Each number is 128 + 24 x the weight over the matrix's rms, rounded and kept within 0 to 255. Layers, rows and columns count from 0. Numbers have three digits each.

# layer 5 attention output (transposed), 1152x768, rms 0.0222, rows 993-1023, columns 720-767
124076117100155167144139145077114081133154137157091199061138097114105137103142025148186116109134073096136118164143140132153130137141118149165153
126113115149123100138123081205149151127125101141124140114110118186103173117150145146136127133204145126112130133111131073106136096082096117111073
145097153144171121125151078163117120122089093142130155146167079149144123129112095145128112134125124127128134131109140061144153123127128148098102
103127094132100107130114137107121137132148144042084121150135141172139153051159145163102123128143133151099108122156113138103114136074089093141122
137160101084140125123139119113109162104103113131111098126127106088099119101100128104156126207125106157147112120118126194142154146167126096145160
137078162134138098134126114107140137123142147159182151114095110162106128129166119123139112150093143120090159096127091120104105142165147102173119
134127102138096119092158151112117094130093182113227130123152093116131094130120152120102188140077124129114152134176148119166117131124117142155161
126068134115097140126117109158108117168107165117101147148173157161151134098123074092107099126153161107084129136134120115115099164122091161101072
129144148154086096188074111123142152123132109071174121098134128155114194154120076120117162144092123148088138116116151111084117128073133138156129
153123104112129137131101141098128117105167095141128162110133112127146095164090187109171105125137078119175132145147134150151133169114109165165158
137142162122139118123093140095166150103094144135143209130083136106103101115139125146109133154134145130111181175113123174140070094172140142130154
156151115130132105136136127131088093135129139089063114109158162116149108133118117131126139121176099101110146124156099121160172133115103094105147
132104121102212118112159115147146092121126163151200087069126120140097092114124091167168143128125123119149127115128119122136141141156161151140127
110119138132107154097123128103142184103133087197126160148107104068149147129121132097180103109128137155149117130114176124115189123130148088130108
126149143129108115132117119146122130141154126103108128137156112162138194137107133152076093143152129127115129135091120075090120110099135115110098
095140099156187096093145164138079140107082159154139100115134145110172110115101137143129158086105118132137127111138161141166102120161139162169086
114103137111117107137087118117118120090132135055155158137114101132107118133153136128157130107181132129121117155149110144119125131114128191120174
140121132128158142128162155094089081093120091159116125100136101090169096132127086135106108094104103116167087119148188118189162137137122147163107
150142165164124082099117115145144168158116119118102163130173147191166130096104130167079122150137128134120123147138078141107111114129108128111111
138082141111142133177087118113154145138146167126130124107082147139134154110154111091129157133124097111158167132134107147103110110113128133122120
142155127126127090174158098133148158182174132131118136127070126170115125133132124109117169126100138125100148134147100109118141043144113142110109
114106110115170125147130137188165195148146138148158125110144074134085120130121137146176105152113076163154161138132138130151109112121084079151126
114134082135096105140123092182119151184122131107106146118099114176089140116180106135130117131090129148107125072113142109112142141084113112197130
105095115139112150107157129139114069094103146111142125127156069118074095125144123126164117131121142172144126160170160146164130129160136152135157
114141146149144117145136139153138117173140156133148097078128134192081157118135130166114096133151109150122131126125105127109099137099111125135157
133117148142151104125131136145149156141096136188144125122143124096139078161113162118131148132039116141125127120128119173143150145189148140197160
142151125085088106106110096143145158115151129158111130160115088124094106160103210161127143136149118154110115161140156168105108101157141102130175
147142109123148134122117136101115112120103124129108106143060106127146173138125131121144143166171116167136111063109113112136116136107138126141144
156155105101119128123109133139142160139167136152176116116101125127133138109146147151141168150094137091127148187132115133122130107115107119097207
142147121142188102110162139094085090102123157119117100150153087100100097120108149141178118105137114184101104102085132129150116142145158160135088
114109140151082064133140126216113161140100132081165092163130105161153120167104140116109161128109152132125117146134137085128122118104164139110111
# layer 5 attention value, 1152x768, rms 0.0227, rows 994-1023, columns 720-767
095162147165181131126131136111123128122107133147110132122120137128120161117122104142101134123104098137160099118146123162117069133122157121074113
099158119098117132127168120118096129182138189082113125128132122115122181127130103044150111137150142141130111133120144119148125100118132091147140
140142119086136135126166161127148103111151118115103145122125147130129179153127129145083127078196119125145131149117116170140145107139143175111133
138151132134075122117107104162152128109157156130122090163179139126135102128139134146150112132127170107113126111129132098097118110129109092136132
087148152156150131127086121097105124165134133129120118080138109102103106143101114129114130188108126107132109137126148029121170083113099104134129
088092137126137125117146133120112123139078144121136126111137115143133078126154131164098121079131124126159115123167131118140129167140138091140129
117120129130146138137157202121103112169141087129144144095128166131139111106114107123200127103096116131125141112127111100134137114129095128193100
134146130184155136134082137164133124126138155107168104106117124107100132116134127169124135155091162172140134163164102112108144140146179094134110
126109128110168125115080172123124165088127132123130088138176163125125167114114131143117124173100147139141153122169121117142157085136093160170133
156037132142147129121109087136155181127098113124151112132165146150176134141099153120167112122071135124131181110149151202091182129103084121130104
073104131148099122139152141110137122094131105164116159155133090145145146128142133082095145104124125134154143066129175174080093133150189131118112
099108143160139127107079161109094107178115152143122155123081085130130126136130071143140109135113162164150114132170144147110117158115160145136136
131089129162138151113121171082142162110133151156122087121189111146109145113128153129114130085107140140170132161147105130109110126193129149150123
140133132147138111129118115180143136130151150123138129097119110080132145133133118081155121121108089132095095143107076176151145098128160119144181
141115102123171106124113117095146119110125097104148119119146122181105131120130148129126125095103141141122093116170119146124115157107103147141104
136119136141145141138139115119159133076127149123119151119142103121147134173138092149120138130162165136135136128088184135116115080142168164132132
136094134106157130124177182099085151127115130142134077141158103148091171127135151114155118108164146128110157130130130166180061163119092147137133
128111126156147120141150118120109143163149121118146085164142095151115206172137133128085127089170152130109094155157136173115097141150146170153102
127129126133113114125138121178135144150158117131154192104117171103111104114118164153128138141092130146117155102181141104126139096153115085111136
140163151078132121122102101120139125119117138132138197131108113138118166138117129108093118171126094119125120088141110115120115121087089100139103
122140129166097101143094122072132154146081164137094143106143129158118154114123147129099130141089162145118111146134116092138130129138110124136111
103143133115084098142141162111102111127141163137121118108122099138118128119128137132145122155127104101188125131140127060116091197091075099176126
115153150135131112114084109105131150163083182137117138113132091108151102116158124139176122128114124181096139116070129102135149150100129138142141
104119148139145122138151162119130094092135118146141165110088119117100149121117162160137107145098175122115113120148113124140113171120106167120137
118130106105103125127088118172102087132113132098158095120155131109135099134131127089153136139094114108179143125107135099116125132085096073147140
124168130117098110140125097092164135088112145122112153163123186116156095145142110130121117171107109123117118112090115106100186085149152102156150
149149134147175113129117138128132140145092103153168147089139125132131117118107118139102128155101104115082146125102143140133157165109096156133064
076104138091133126135107142153145127113101151102133119146150135139151123098133098154123132103121154059164167103173115149122118077064155121115170
197178123094133121123145075089132124088146127095140140129171113127127063150139126099122127144169127126101109144087122120098124128120119137182123
128137100123090115138099133174105106134082136104155148127069103116142121148149133126132142149141035125099109141057145129165145142110206144161144
# layer 5 attention query, 1152x768, rms 0.0285, rows 1024-1059, columns 720-767
120090128132143147111150147125147125104132143119066107086116119118128157083148128158149153140136106118139096092136135120160127104115158138098111
107110135119123126119088163119121114138109099146090158141144102125150154116120145119127147157156136169114120167117086148151102119127100116133128
118141142145132142133134145105147082121107116118114127114130116131125144123140147116147147135138103164171112151120118135171138106128132137129141
150149131146136166136085130140126132147090111126130131129106160167153108153133117099140150139155145175132120115105146147138113138116113080096154
125151117141146073110146156136141118127172149133133125126121110091115140116142120139137135131136106100131128160131115105124151135140111160130091
151103116145127161112102167116134108127115087134137105131150131117150135107124148155162140119128139130130106128139125120148121125157153165133089
144122115123139108123123134117115115137084120118161109119137120113125135098077111113166114134107118095131184145110097129149117129134137174156131
164120098157103143115110119107100133120124100124093101143135139149163150133123191105146099148143146149132130162121124143146088105119155120121101
132145146126122145150128083083102121147113081156107095138172138151134145119142142099126116113131155127133129152123119162136108112113141081146108
151124169115139126143118113129112139153142119145128159120099124149148140151156158134135114123131171130124113120144140143129128104167132095113144
134141108125123136135083122096119125114109099130103114165173114126123115125109130093117116137113144136137129160105103148149081094125126124142113
137106165154103134137128143119103145148119104115153144099127128132146157107158120138111125134176158157130156160153154116172112113141113097113148
116139088116135131127155124118159123099145142122104111152148138133092107141100095112134135150107086099113131087106129128121138137107132147154120
147118125122122134126119103127141116100133080109124109142166134140112121114092149090114101138116145109134125169136073156148087122114134127125101
140115158153112132135106110146110109141128115141125156128100108117144134101169153119115127104136135159136124166128147115128097146096158107108135
106125134116153137086155119129111132123173156126147158113072134134115120132178129168135132148144117132119126139144174124126151136131114125133126
127127156117140129092126135116111110135156157107149149111071120119139114133158113187138132131139116144136121138146180129121144129105149115124143
102159114114150102137123108113122162114153163110130131133154136129105118131106119146128145142120123117131104078140109150118125144151108130139130
149102146136105156091116140173124084145102098140117130119111131099136149123174120118120127119142127156110194193117137090121118117115112094103089
122125171121138131112126143112114118110144128129147169120061134117103129130162107173142124115146102115137111123119175136115141123111123123135149
159112096125096171070127132165119094129130104123126098096165142128150128120112144058166110154150127121150177206131145092140105116112136124128092
130140162110161116123100138126104103141167133113133160104086112101136152113177136155110143118142122123148113140131156100124128093103126112104147
124102137118114141095131155143117118130143142130139161095062133121113146126187140139126122120141139122123136153137147086111152092120112127106103
127179149098156105182092125070141157132153125108152142112125110158116134121110123163120121146110157095147100093119109157130113115135127147138164
128145139100124078188131145115141171106117160123174161103109113153107151082159155155102123081115134127139102131146117116154129128148155134132155
141140131136127122159102121093185135142115105122114095156183133174132124127115147146147146142102156114174107129136086145123127152120151117140120
105116108131113139091156103177150070126104138133091120156130145110147125144169106102156132124150100131129138139109125116118142119111130103126108
136084140144142152081113138157115078124141131132134136095103119078115152130165125107124157103156102153105154144131166075087145099138118100083105
121122134130089166095135118151135114129090128145103105169147133125152119146137120103134143128135107135115157144136141122119129140115132111147118
132067126157145144074136120169105072125146146130111141128083146054135135131154122090123140123155101171099127144145162093097124060114126124103121
137088126143128143091144121170107093136133139140113148136119141076092110136166125093128143114141104140089126124106139123088134089134132104091101
140132145127166111172138140106123159116159104123139143091114130124088125116124126130109105120124136108132094104115116164106123119145128146108132
126183138133174124161113116093145163099141120150144105093156113162131137110076192116107093136113126109161111115103100125188123132135152169145104
127115133129107180128130118140164129128105109130107135163134153153114098179161118107129102129121134068092105118104124142137152153154113131135103
122126113125091195108127121172150103130091118122124119160127133116137129110140131134139142139121128126102180149145127098142120155116129117119121
132099131161092143094110128145140113121102134125104131143094138129106129144156104126154138121166134142101173139126146115114147144089129118131081
# layer 5 attention key, 1152x768, rms 0.0282, rows 1024-1058, columns 720-767
115141122115131137112150135094125106149138129137179135143133144148178133141110170152124113085132131097106099071145147150109118158126096139134127
146129120140102150114116119139086168122106123117140116124129084111108131121116105093159115122134176131112117123133109140133139112136104142142179
148111123107105158135135098104092133103069143135118120124168079148123132109126147122119111085108162145098160107125159151141119153127122108120121
124140139126154129152143153097136114150133116117108116095138141155116135111154117135130121163109164133154102149132101146126131080082139128100143
140159115066114106127161109122113110106147141129161156147147125115125102154111118104134119121151149120101146087137135128104145168126092096128154
137112154157119155140135132115079116127068119122097115107136078131113114085124128103132128109108169135109170125136147140121115136136121136097159
121123120128117184130124125120097124116090111130112135136168111140126110104127127124149137100083158138071131136118116126144133119143144083117167
115067117139122120168066145115150141142133118161121112113158078160176145102152133135117114129093106135132100150108129164138124083117151142125121
138098146149124161115100165134144137148108127161099119121174098148163146117133143128124115110124112125153121144092120156105118084106153181125135
157183162106136126144176128127129111131166134138125118150091162114127127141125147125135126145163086133143124093127092102140161118128134106147108
131126152134112165104099161114137134120118128145115089133186062137153153094138129109104129104116095141129112157116132159116104121097139164100132
158151145111127125136165143124111117139156144104091121101095161132130133138120132117120120132163114139179107131110097132156134138154122139133098
116123145128099190101095137149133120099115128125112143148202066152165134134164125113106126140080129123109143135138135142119128135083129137130173
143114130150077189097116153132149138105116126140084121118162122144147133119134168113118146109128109137128118157087121138141106121128144138120128
087143124140161051145158131103128114136151131116163136116073191132095112156103122144157126126140147105151126101133134134129169128160107133131070
088151122127148092150137104098118134150148130118135159129109142127111102146117107162146105133121139109133132102154132112116142115098133118133123
122137123127134105159130121095111128140159130122145130134112156116107103145138104141127091130115140136136117121139115113127130125104134132138144
138107145133116202104106150189124144095105136125092111137147077124186152099146127105097130133101092154117142159142118121125078131102110106098168
135137147141167045173165108080125106152158128129162134122099169097076094141101105173161117115137178109129133132130128106130177132147114151165104
120145111126139121149109140128118131115155125118127128137132142127114114148146110143126101134119148106146116121128126114130122138104143130137149
153123119139165046187116149048132115126171114107159118141100176137079087151111139146125101120124181108151123133104143123143143119139127150154078
132151105118129115136143112121088123139159129143119141132107157117117112138132097145138084129130133121126123135142131105099125156118112128123141
144135117139152126142120138104089128111158124122127130134121155121112115135111124138127089122123122099144121118134143115117118141122119140135139
109128118111097180119114121189167152113090141148098104108138064143171165109165146101076157135104082162123118147145142135132087124124149094108146
123154123137103193068125128176155125124080134160076124113144062118168167136168127139120188124109106181142135133142131120116105140113134103106141
132140130120121136121142130129151131135107135129129127130132095136151156125144136121109185137146107162119137134127097119131139097163122103130118
125159136146167045125140109113112115135142101087126138150110183089075104104094118132153092139159161092145114110100128111139168146152121160160115
145133114137139121145139129097097143130176137124141132123115181124084119137115133153144083120112143089139120124135140137115138140128130151125110
148124114142149065148116155098093118129179122112151145164093172114070078115109103131167064153161130088120144142119162129135164111125119144138094
143135109131136117142135133101117128132146118125118120109134164125089103125100120139140103106116146116137127148117138134129131120122123148125114
131127116136142125134136135101119128115151114131131118125134154119105102158111124144130100119111146102145132121117137135121130140124146151132099
128124115109109176102110107159148141126082145139119090120164070146185172128163146131082181128096109154143135102129113122142100117112125062119171
112136142120103110105133139142143117135113136143147120146122103157169153113172129097118164133141114147113128132148133110128120138115105086135159
111124169176165158165144139127086092159097107144122158155134188112122092141130153118189094163148157097162164061100138169150163165123139174143145
129146122168145101150141152096111124139166104101140144139106184113081091164110128146167068134124147106141123129110142137139170125135131194137083